config.yaml
n_layer: 11
d_model: 128
n_head: 4
n_kv_head: 1
head_dim: 32
d_mlp: 320
vocab_size: 32000
activation: "swiglu"
norm: "rmsnorm"
norm_place: "pre"
norm_eps: 1e-06
positions: "rope"
rope_base: 500000.0
rope_fraction: 1.0
qk_norm: false
attn_scale: 0.177
bias: "qkv"
tie_embeddings: true
parallel_block: false
init: "uniform"
init_std_qkv: 0.0509
init_std_o: 0.0
init_std_up: 0.0509
init_std_down: 0.0
optimizer: "soap_variant"
lr: 0.00949
beta1: 0.95
beta2: 0.98
weight_decay: 0.1
lr_head: 0.0159
warmup_steps: 200
schedule: "wsd"
decay_fraction: 1.0
decay_shape: "pow"
final_lr_fraction: 0.02
batch_tokens: [65536, 131072, 262144, 524288]
seq_len: 512
doc_mask: true
z_loss: 0.0001
train_tokens: 412600000
steps: 1934
dataset: "wikipedia_en"
Each number is 200 + 20 x the weight over its row's rms, rounded and kept within 0 to 999. Layers, rows and columns count from 0. The size before them is the row's rms in percent of the matrix's.

# q: layer 5 attention query, 128x128, rms 0.115, rows 3-7,34-38,66-70,98-102, columns 0-127
# k: layer 5 attention key, 32x128, rms 0.142, rows 2-6, columns 0-127
q34,029,230,206,203,203,195,211,196,189,184,171,204,191,178,201,201,200,204,203,228,181,201,209,221,188,211,231,173,190,170,227,227,204,197,213,237,199,203,194,217,217,227,155,208,200,210,244,193,199,201,210,189,211,193,161,182,168,226,213,207,195,184,182,175,165,194,189,215,176,200,216,200,196,183,229,211,176,226,220,182,223,230,160,189,187,161,211,224,231,193,191,224,217,192,221,186,232,183,185,185,201,194,205,171,238,238,220,170,180,192,205,191,211,173,199,203,191,173,210,152,181,214,209,183,226,202,150,194,190
q66,096,220,218,206,212,176,179,192,200,199,201,201,167,194,204,183,157,212,204,206,161,186,222,185,189,231,183,185,195,217,210,235,142,197,240,166,205,182,175,198,189,192,205,208,219,207,183,193,192,213,234,178,193,192,225,210,167,221,214,205,222,195,219,244,241,198,211,214,208,197,190,201,202,182,221,177,183,183,222,191,193,187,207,172,191,198,203,222,175,191,182,191,165,174,225,231,193,167,240,202,182,181,198,207,189,195,216,196,187,218,207,191,200,235,248,212,223,226,190,245,191,190,193,223,183,183,175,223,196
q98,140,200,188,217,194,226,179,240,207,176,148,189,192,223,178,191,224,205,211,200,169,205,215,207,183,201,208,166,195,205,167,213,211,211,187,212,174,192,241,199,208,159,221,179,188,209,211,208,246,192,213,193,203,192,173,179,181,205,254,161,182,216,215,202,147,188,187,169,168,188,215,182,199,207,205,234,197,225,173,191,195,209,221,216,195,191,194,193,206,227,183,179,215,173,218,196,189,172,208,207,201,211,184,166,193,193,210,195,218,195,212,197,174,193,183,214,165,210,219,184,178,241,175,205,195,236,213,188,214
k2,028,168,214,193,137,206,197,208,208,162,206,202,233,194,207,231,206,185,234,213,192,219,199,183,228,203,200,219,189,229,211,174,195,196,180,186,186,230,189,185,166,183,221,174,176,189,161,201,206,208,185,192,168,199,237,206,240,184,205,192,190,214,189,226,194,182,177,187,212,201,223,203,185,228,199,218,225,192,222,205,197,167,202,185,188,234,181,189,185,201,226,191,186,226,244,213,189,212,214,200,208,218,214,244,207,160,199,199,248,217,228,199,220,171,206,204,188,175,196,220,193,186,200,240,186,200,221,200,199
q3,108,215,192,197,177,211,176,164,203,191,207,158,218,188,209,233,196,201,216,216,193,222,196,203,186,218,195,160,210,177,207,196,212,181,211,171,171,217,180,198,196,205,210,188,157,221,194,224,172,196,146,209,221,195,157,164,200,182,204,179,202,188,216,185,228,200,195,214,190,230,198,182,210,193,194,230,235,190,204,194,182,207,187,205,195,204,194,208,215,200,221,181,211,234,204,216,177,234,177,230,191,209,182,215,195,199,208,235,214,143,208,194,206,176,215,186,214,214,209,176,252,191,237,220,232,235,186,187,193
q35,027,185,229,237,187,210,210,213,231,197,170,196,168,236,214,183,164,194,193,215,186,180,194,172,216,192,217,210,181,185,217,161,195,205,209,190,217,222,222,186,210,203,213,220,194,167,165,163,195,243,229,170,191,200,211,229,243,224,142,192,228,217,206,209,178,209,208,209,200,196,193,209,166,191,208,182,211,216,193,202,187,186,174,219,199,205,199,198,206,195,191,188,188,176,188,198,228,219,201,208,170,186,208,199,162,213,199,211,180,196,203,197,202,220,221,220,204,261,185,180,182,176,225,204,176,162,215,201,189
q67,126,217,184,184,246,217,214,208,181,214,211,189,195,199,216,183,212,207,198,185,184,200,211,210,206,180,204,161,222,178,220,180,213,180,188,189,201,212,192,230,214,207,190,209,215,180,194,193,221,191,196,187,189,173,206,236,176,200,249,191,178,201,202,190,173,227,220,224,198,256,215,151,197,213,197,196,185,186,163,187,182,195,184,173,179,161,215,201,213,204,190,211,246,184,185,223,199,226,181,215,224,184,195,176,197,199,191,182,219,231,197,161,197,225,181,193,213,232,203,187,230,220,219,213,213,180,139,187,200
q99,106,200,219,199,209,203,211,208,199,194,187,219,214,178,195,216,209,171,195,199,254,189,208,171,228,192,230,180,200,224,213,213,190,204,203,234,253,200,191,187,206,205,220,177,196,184,237,180,204,241,210,207,190,188,191,209,208,170,196,240,235,188,197,186,206,213,212,202,185,208,222,217,175,214,218,165,209,218,196,186,213,206,211,179,169,199,234,207,195,219,166,190,224,199,218,194,224,212,175,192,234,190,200,177,174,210,206,181,240,189,201,227,170,227,184,174,168,236,257,236,192,204,195,202,215,194,198,210,227
k3,025,197,180,182,215,196,206,170,226,222,219,227,211,179,223,210,196,203,166,216,184,201,197,225,174,218,185,171,171,233,184,218,185,187,212,197,200,143,210,217,201,189,236,179,212,223,227,175,199,199,207,199,188,208,191,191,225,149,227,199,194,193,195,193,234,194,201,168,197,226,168,185,191,189,211,178,240,192,227,190,217,222,189,197,186,198,205,187,219,177,216,196,182,194,191,214,168,190,216,191,229,182,187,218,204,206,198,191,207,179,168,194,203,193,241,220,187,179,183,201,177,252,184,182,173,254,211,208,188
q4,123,202,163,239,219,210,181,237,181,214,229,187,193,231,175,177,208,195,207,220,215,214,182,195,185,184,191,153,223,180,159,183,210,215,176,239,180,210,192,155,185,202,215,205,200,215,195,204,199,185,190,199,209,173,163,202,209,195,197,188,220,210,211,236,229,223,201,220,210,179,223,209,217,217,181,197,189,226,179,165,195,186,218,202,218,161,190,221,172,205,240,167,210,183,166,162,183,218,203,208,201,232,209,191,148,170,182,231,216,194,168,204,193,207,194,206,189,198,194,190,207,211,206,193,225,190,205,198,196
q36,043,217,200,182,187,191,189,194,187,203,217,176,222,209,234,196,187,190,210,166,203,186,188,163,195,200,205,168,193,195,204,201,175,190,201,224,213,168,213,176,192,179,238,200,206,222,205,221,216,229,172,233,213,139,208,178,184,195,220,197,188,145,215,209,214,205,204,212,217,228,196,195,193,209,204,173,181,198,201,211,178,199,189,218,220,201,199,174,165,232,206,197,195,185,237,194,187,205,191,234,233,226,203,255,146,193,202,192,222,190,223,201,178,181,203,194,182,244,187,200,196,176,225,210,181,193,215,179,186
q68,087,216,168,216,196,211,190,184,210,183,198,174,184,196,212,213,170,181,191,182,163,188,202,170,199,227,208,177,221,205,212,190,238,164,196,246,157,212,218,190,192,189,182,179,228,208,219,220,239,224,157,184,202,193,233,210,189,198,217,219,187,204,193,185,218,247,230,199,165,190,226,194,224,198,224,205,196,222,172,201,202,213,228,184,225,175,176,199,204,183,205,178,188,210,210,179,197,209,239,199,184,218,195,217,206,197,159,194,206,174,210,203,209,184,155,196,185,171,206,205,217,178,186,200,242,179,214,202,186
q100,102,191,214,195,208,185,180,185,216,195,204,180,224,183,158,195,208,201,201,213,199,215,215,191,208,200,204,216,191,217,197,173,190,194,196,202,195,220,230,182,194,217,216,187,187,196,183,200,184,234,227,204,147,205,239,180,225,177,213,205,147,249,189,180,199,187,193,170,197,191,196,196,187,216,205,220,189,227,200,198,204,179,235,197,191,182,208,166,249,183,250,210,181,224,244,220,213,206,204,221,172,212,179,202,179,220,194,214,230,211,182,219,207,198,185,221,182,189,235,185,168,194,232,217,220,163,196,219,177
k4,028,224,204,200,158,233,170,221,192,195,203,190,183,228,192,198,179,200,152,175,192,195,195,216,240,217,210,242,191,221,173,196,208,198,210,192,188,182,206,196,192,192,195,189,200,207,167,216,210,189,235,204,193,269,218,202,211,239,172,211,220,216,190,209,188,175,206,190,197,178,188,219,189,165,189,238,218,217,190,209,168,171,195,229,192,182,183,211,216,211,191,219,211,211,185,237,222,189,205,205,170,223,188,176,220,178,200,182,210,193,180,199,211,200,166,190,192,169,236,219,220,199,188,229,227,196,200,198,240
q5,128,204,179,187,207,205,181,213,210,225,220,223,209,241,205,180,194,173,194,150,198,191,200,201,162,204,224,206,229,222,204,192,178,220,190,173,229,179,212,226,156,157,196,182,207,203,188,190,214,193,198,190,196,171,208,220,249,204,219,187,198,203,228,228,204,204,210,160,185,221,209,210,239,210,166,192,170,208,207,199,204,222,239,173,206,233,204,203,192,182,210,196,167,215,185,179,210,185,220,192,227,211,184,170,255,199,203,189,181,215,185,211,213,188,220,170,185,192,221,207,168,196,217,197,192,216,189,198,231
q37,043,229,219,200,207,171,197,194,205,230,184,194,233,202,193,195,231,205,219,170,223,190,208,227,194,198,196,151,211,223,191,241,176,203,161,199,188,184,185,242,198,208,210,204,199,209,254,222,207,179,178,187,183,199,221,192,219,186,217,230,225,221,189,239,195,193,218,182,183,168,211,201,187,193,167,197,176,210,191,201,186,215,176,176,178,203,201,206,201,208,170,206,219,211,220,204,198,205,226,135,186,206,186,198,245,169,197,168,203,209,182,177,229,174,204,192,228,174,219,209,224,207,200,210,216,200,190,183,207
q69,132,187,188,207,170,203,199,192,199,200,194,204,192,192,249,231,212,205,206,186,219,180,183,183,205,222,161,206,206,217,183,197,170,197,160,199,198,183,179,218,171,204,202,217,183,211,208,215,181,202,219,197,184,216,204,192,218,203,190,202,202,223,184,176,226,180,165,191,198,199,198,260,198,191,196,185,222,214,237,192,220,202,195,191,220,230,217,198,160,187,195,193,182,206,210,157,187,219,260,175,218,194,206,190,214,183,205,207,186,168,201,241,195,178,203,178,164,152,208,199,203,189,177,165,144,212,204,200,207
q101,137,228,196,155,187,188,182,179,196,208,209,158,215,202,222,182,196,211,203,183,198,203,187,209,213,213,184,232,212,173,195,198,226,174,217,191,201,175,213,197,170,170,185,199,190,232,214,216,179,202,134,192,217,188,215,172,198,186,197,166,205,214,204,201,174,184,218,185,197,187,209,212,212,217,202,221,239,195,147,213,188,167,187,184,209,187,181,160,211,228,206,220,167,183,184,228,175,196,228,194,204,178,200,212,201,202,216,220,185,207,225,169,187,222,236,197,185,160,164,175,169,212,203,222,195,213,199,209,209
k5,033,209,201,189,192,209,201,191,199,155,232,203,205,213,183,213,226,188,241,194,162,218,190,199,219,216,196,248,201,201,227,174,207,197,213,189,228,199,192,189,194,205,199,201,205,210,149,187,169,233,197,252,190,215,213,221,203,209,200,186,182,200,198,181,198,191,203,207,237,230,235,182,227,208,214,211,213,189,250,201,196,159,223,212,211,250,176,186,206,195,224,199,191,228,213,194,213,199,208,237,188,206,191,206,216,177,210,209,204,222,198,225,178,202,182,196,198,178,187,185,158,183,246,239,191,175,212,200,208
q6,131,198,205,205,204,210,209,210,195,206,219,192,215,259,192,184,187,186,186,172,189,188,175,172,177,175,219,182,235,194,198,194,170,217,181,225,212,180,212,182,192,188,209,200,217,184,236,204,228,206,211,194,228,157,208,210,183,201,231,200,216,137,207,246,233,212,186,226,209,190,212,223,225,184,184,190,167,227,163,200,225,199,182,197,221,201,176,191,172,210,217,201,158,185,181,179,201,194,198,213,205,199,193,214,188,169,188,197,205,204,192,206,182,207,194,222,194,228,226,211,183,160,199,158,218,191,230,208,176
q38,065,223,226,181,188,147,197,193,170,226,224,181,234,202,218,187,221,209,222,186,200,179,181,181,175,193,199,161,188,212,203,206,170,200,220,212,218,207,202,184,176,191,231,201,208,233,213,238,216,211,160,215,199,144,225,178,174,206,229,219,185,166,215,228,228,189,200,203,209,200,197,185,182,207,196,180,183,215,183,190,174,211,181,200,202,241,207,175,189,247,187,190,190,201,252,187,196,200,199,222,232,200,206,233,163,185,199,209,242,208,208,196,192,184,201,206,204,230,194,211,198,191,197,196,212,189,216,207,194
q70,142,212,181,177,173,194,178,195,205,184,199,167,217,242,214,213,188,190,206,179,206,171,177,187,179,236,194,216,195,223,163,192,187,194,189,221,200,191,187,190,175,193,210,209,203,233,218,212,218,206,194,196,214,178,214,199,214,212,197,199,189,151,188,214,232,196,190,187,202,194,214,218,217,197,216,227,225,223,203,215,184,215,204,226,210,194,213,201,162,196,218,218,169,197,248,147,178,176,235,178,231,227,196,213,204,184,191,210,194,192,204,252,180,167,184,186,159,156,199,193,177,192,193,169,194,231,211,212,188
q102,113,227,197,203,180,191,207,213,213,211,205,161,235,221,191,196,222,192,192,173,186,198,188,194,212,209,176,221,190,197,200,183,251,230,222,195,187,174,223,222,197,171,198,192,183,201,195,231,212,222,187,195,192,188,213,180,219,198,207,188,160,224,183,214,164,218,226,176,206,214,206,203,198,214,194,228,220,232,220,191,188,195,234,209,226,194,192,140,233,228,211,193,145,160,206,223,186,207,203,224,218,212,218,206,172,199,174,208,233,197,177,204,210,208,191,197,168,171,209,196,189,190,241,201,211,166,224,188,196
k6,039,244,198,196,159,195,209,200,183,188,232,188,186,191,208,217,218,193,222,170,152,207,191,200,244,219,186,241,195,206,209,174,217,192,201,204,205,190,202,185,192,199,199,208,198,199,162,223,214,212,219,238,187,228,245,204,215,217,185,201,218,206,189,201,187,194,218,202,226,194,237,188,187,191,221,218,207,217,223,200,173,144,205,224,186,219,183,186,232,210,200,203,164,208,204,207,213,201,186,204,171,201,191,207,193,174,184,198,215,251,188,210,198,181,154,203,178,171,219,191,197,184,204,249,222,169,187,188,201
q7,112,217,211,168,243,206,195,194,234,224,194,179,175,217,189,196,207,172,199,157,189,179,213,236,213,219,204,199,207,205,198,198,176,204,169,175,203,186,221,232,207,176,196,171,195,167,243,210,191,178,209,213,191,232,232,219,202,187,226,187,199,213,190,220,213,197,209,203,184,175,203,202,235,198,164,214,173,190,187,217,202,215,198,217,188,256,226,202,207,198,183,199,188,200,217,245,219,178,214,205,197,202,208,193,233,188,219,180,195,224,231,210,215,186,193,206,167,175,228,232,149,204,181,199,228,210,200,174,205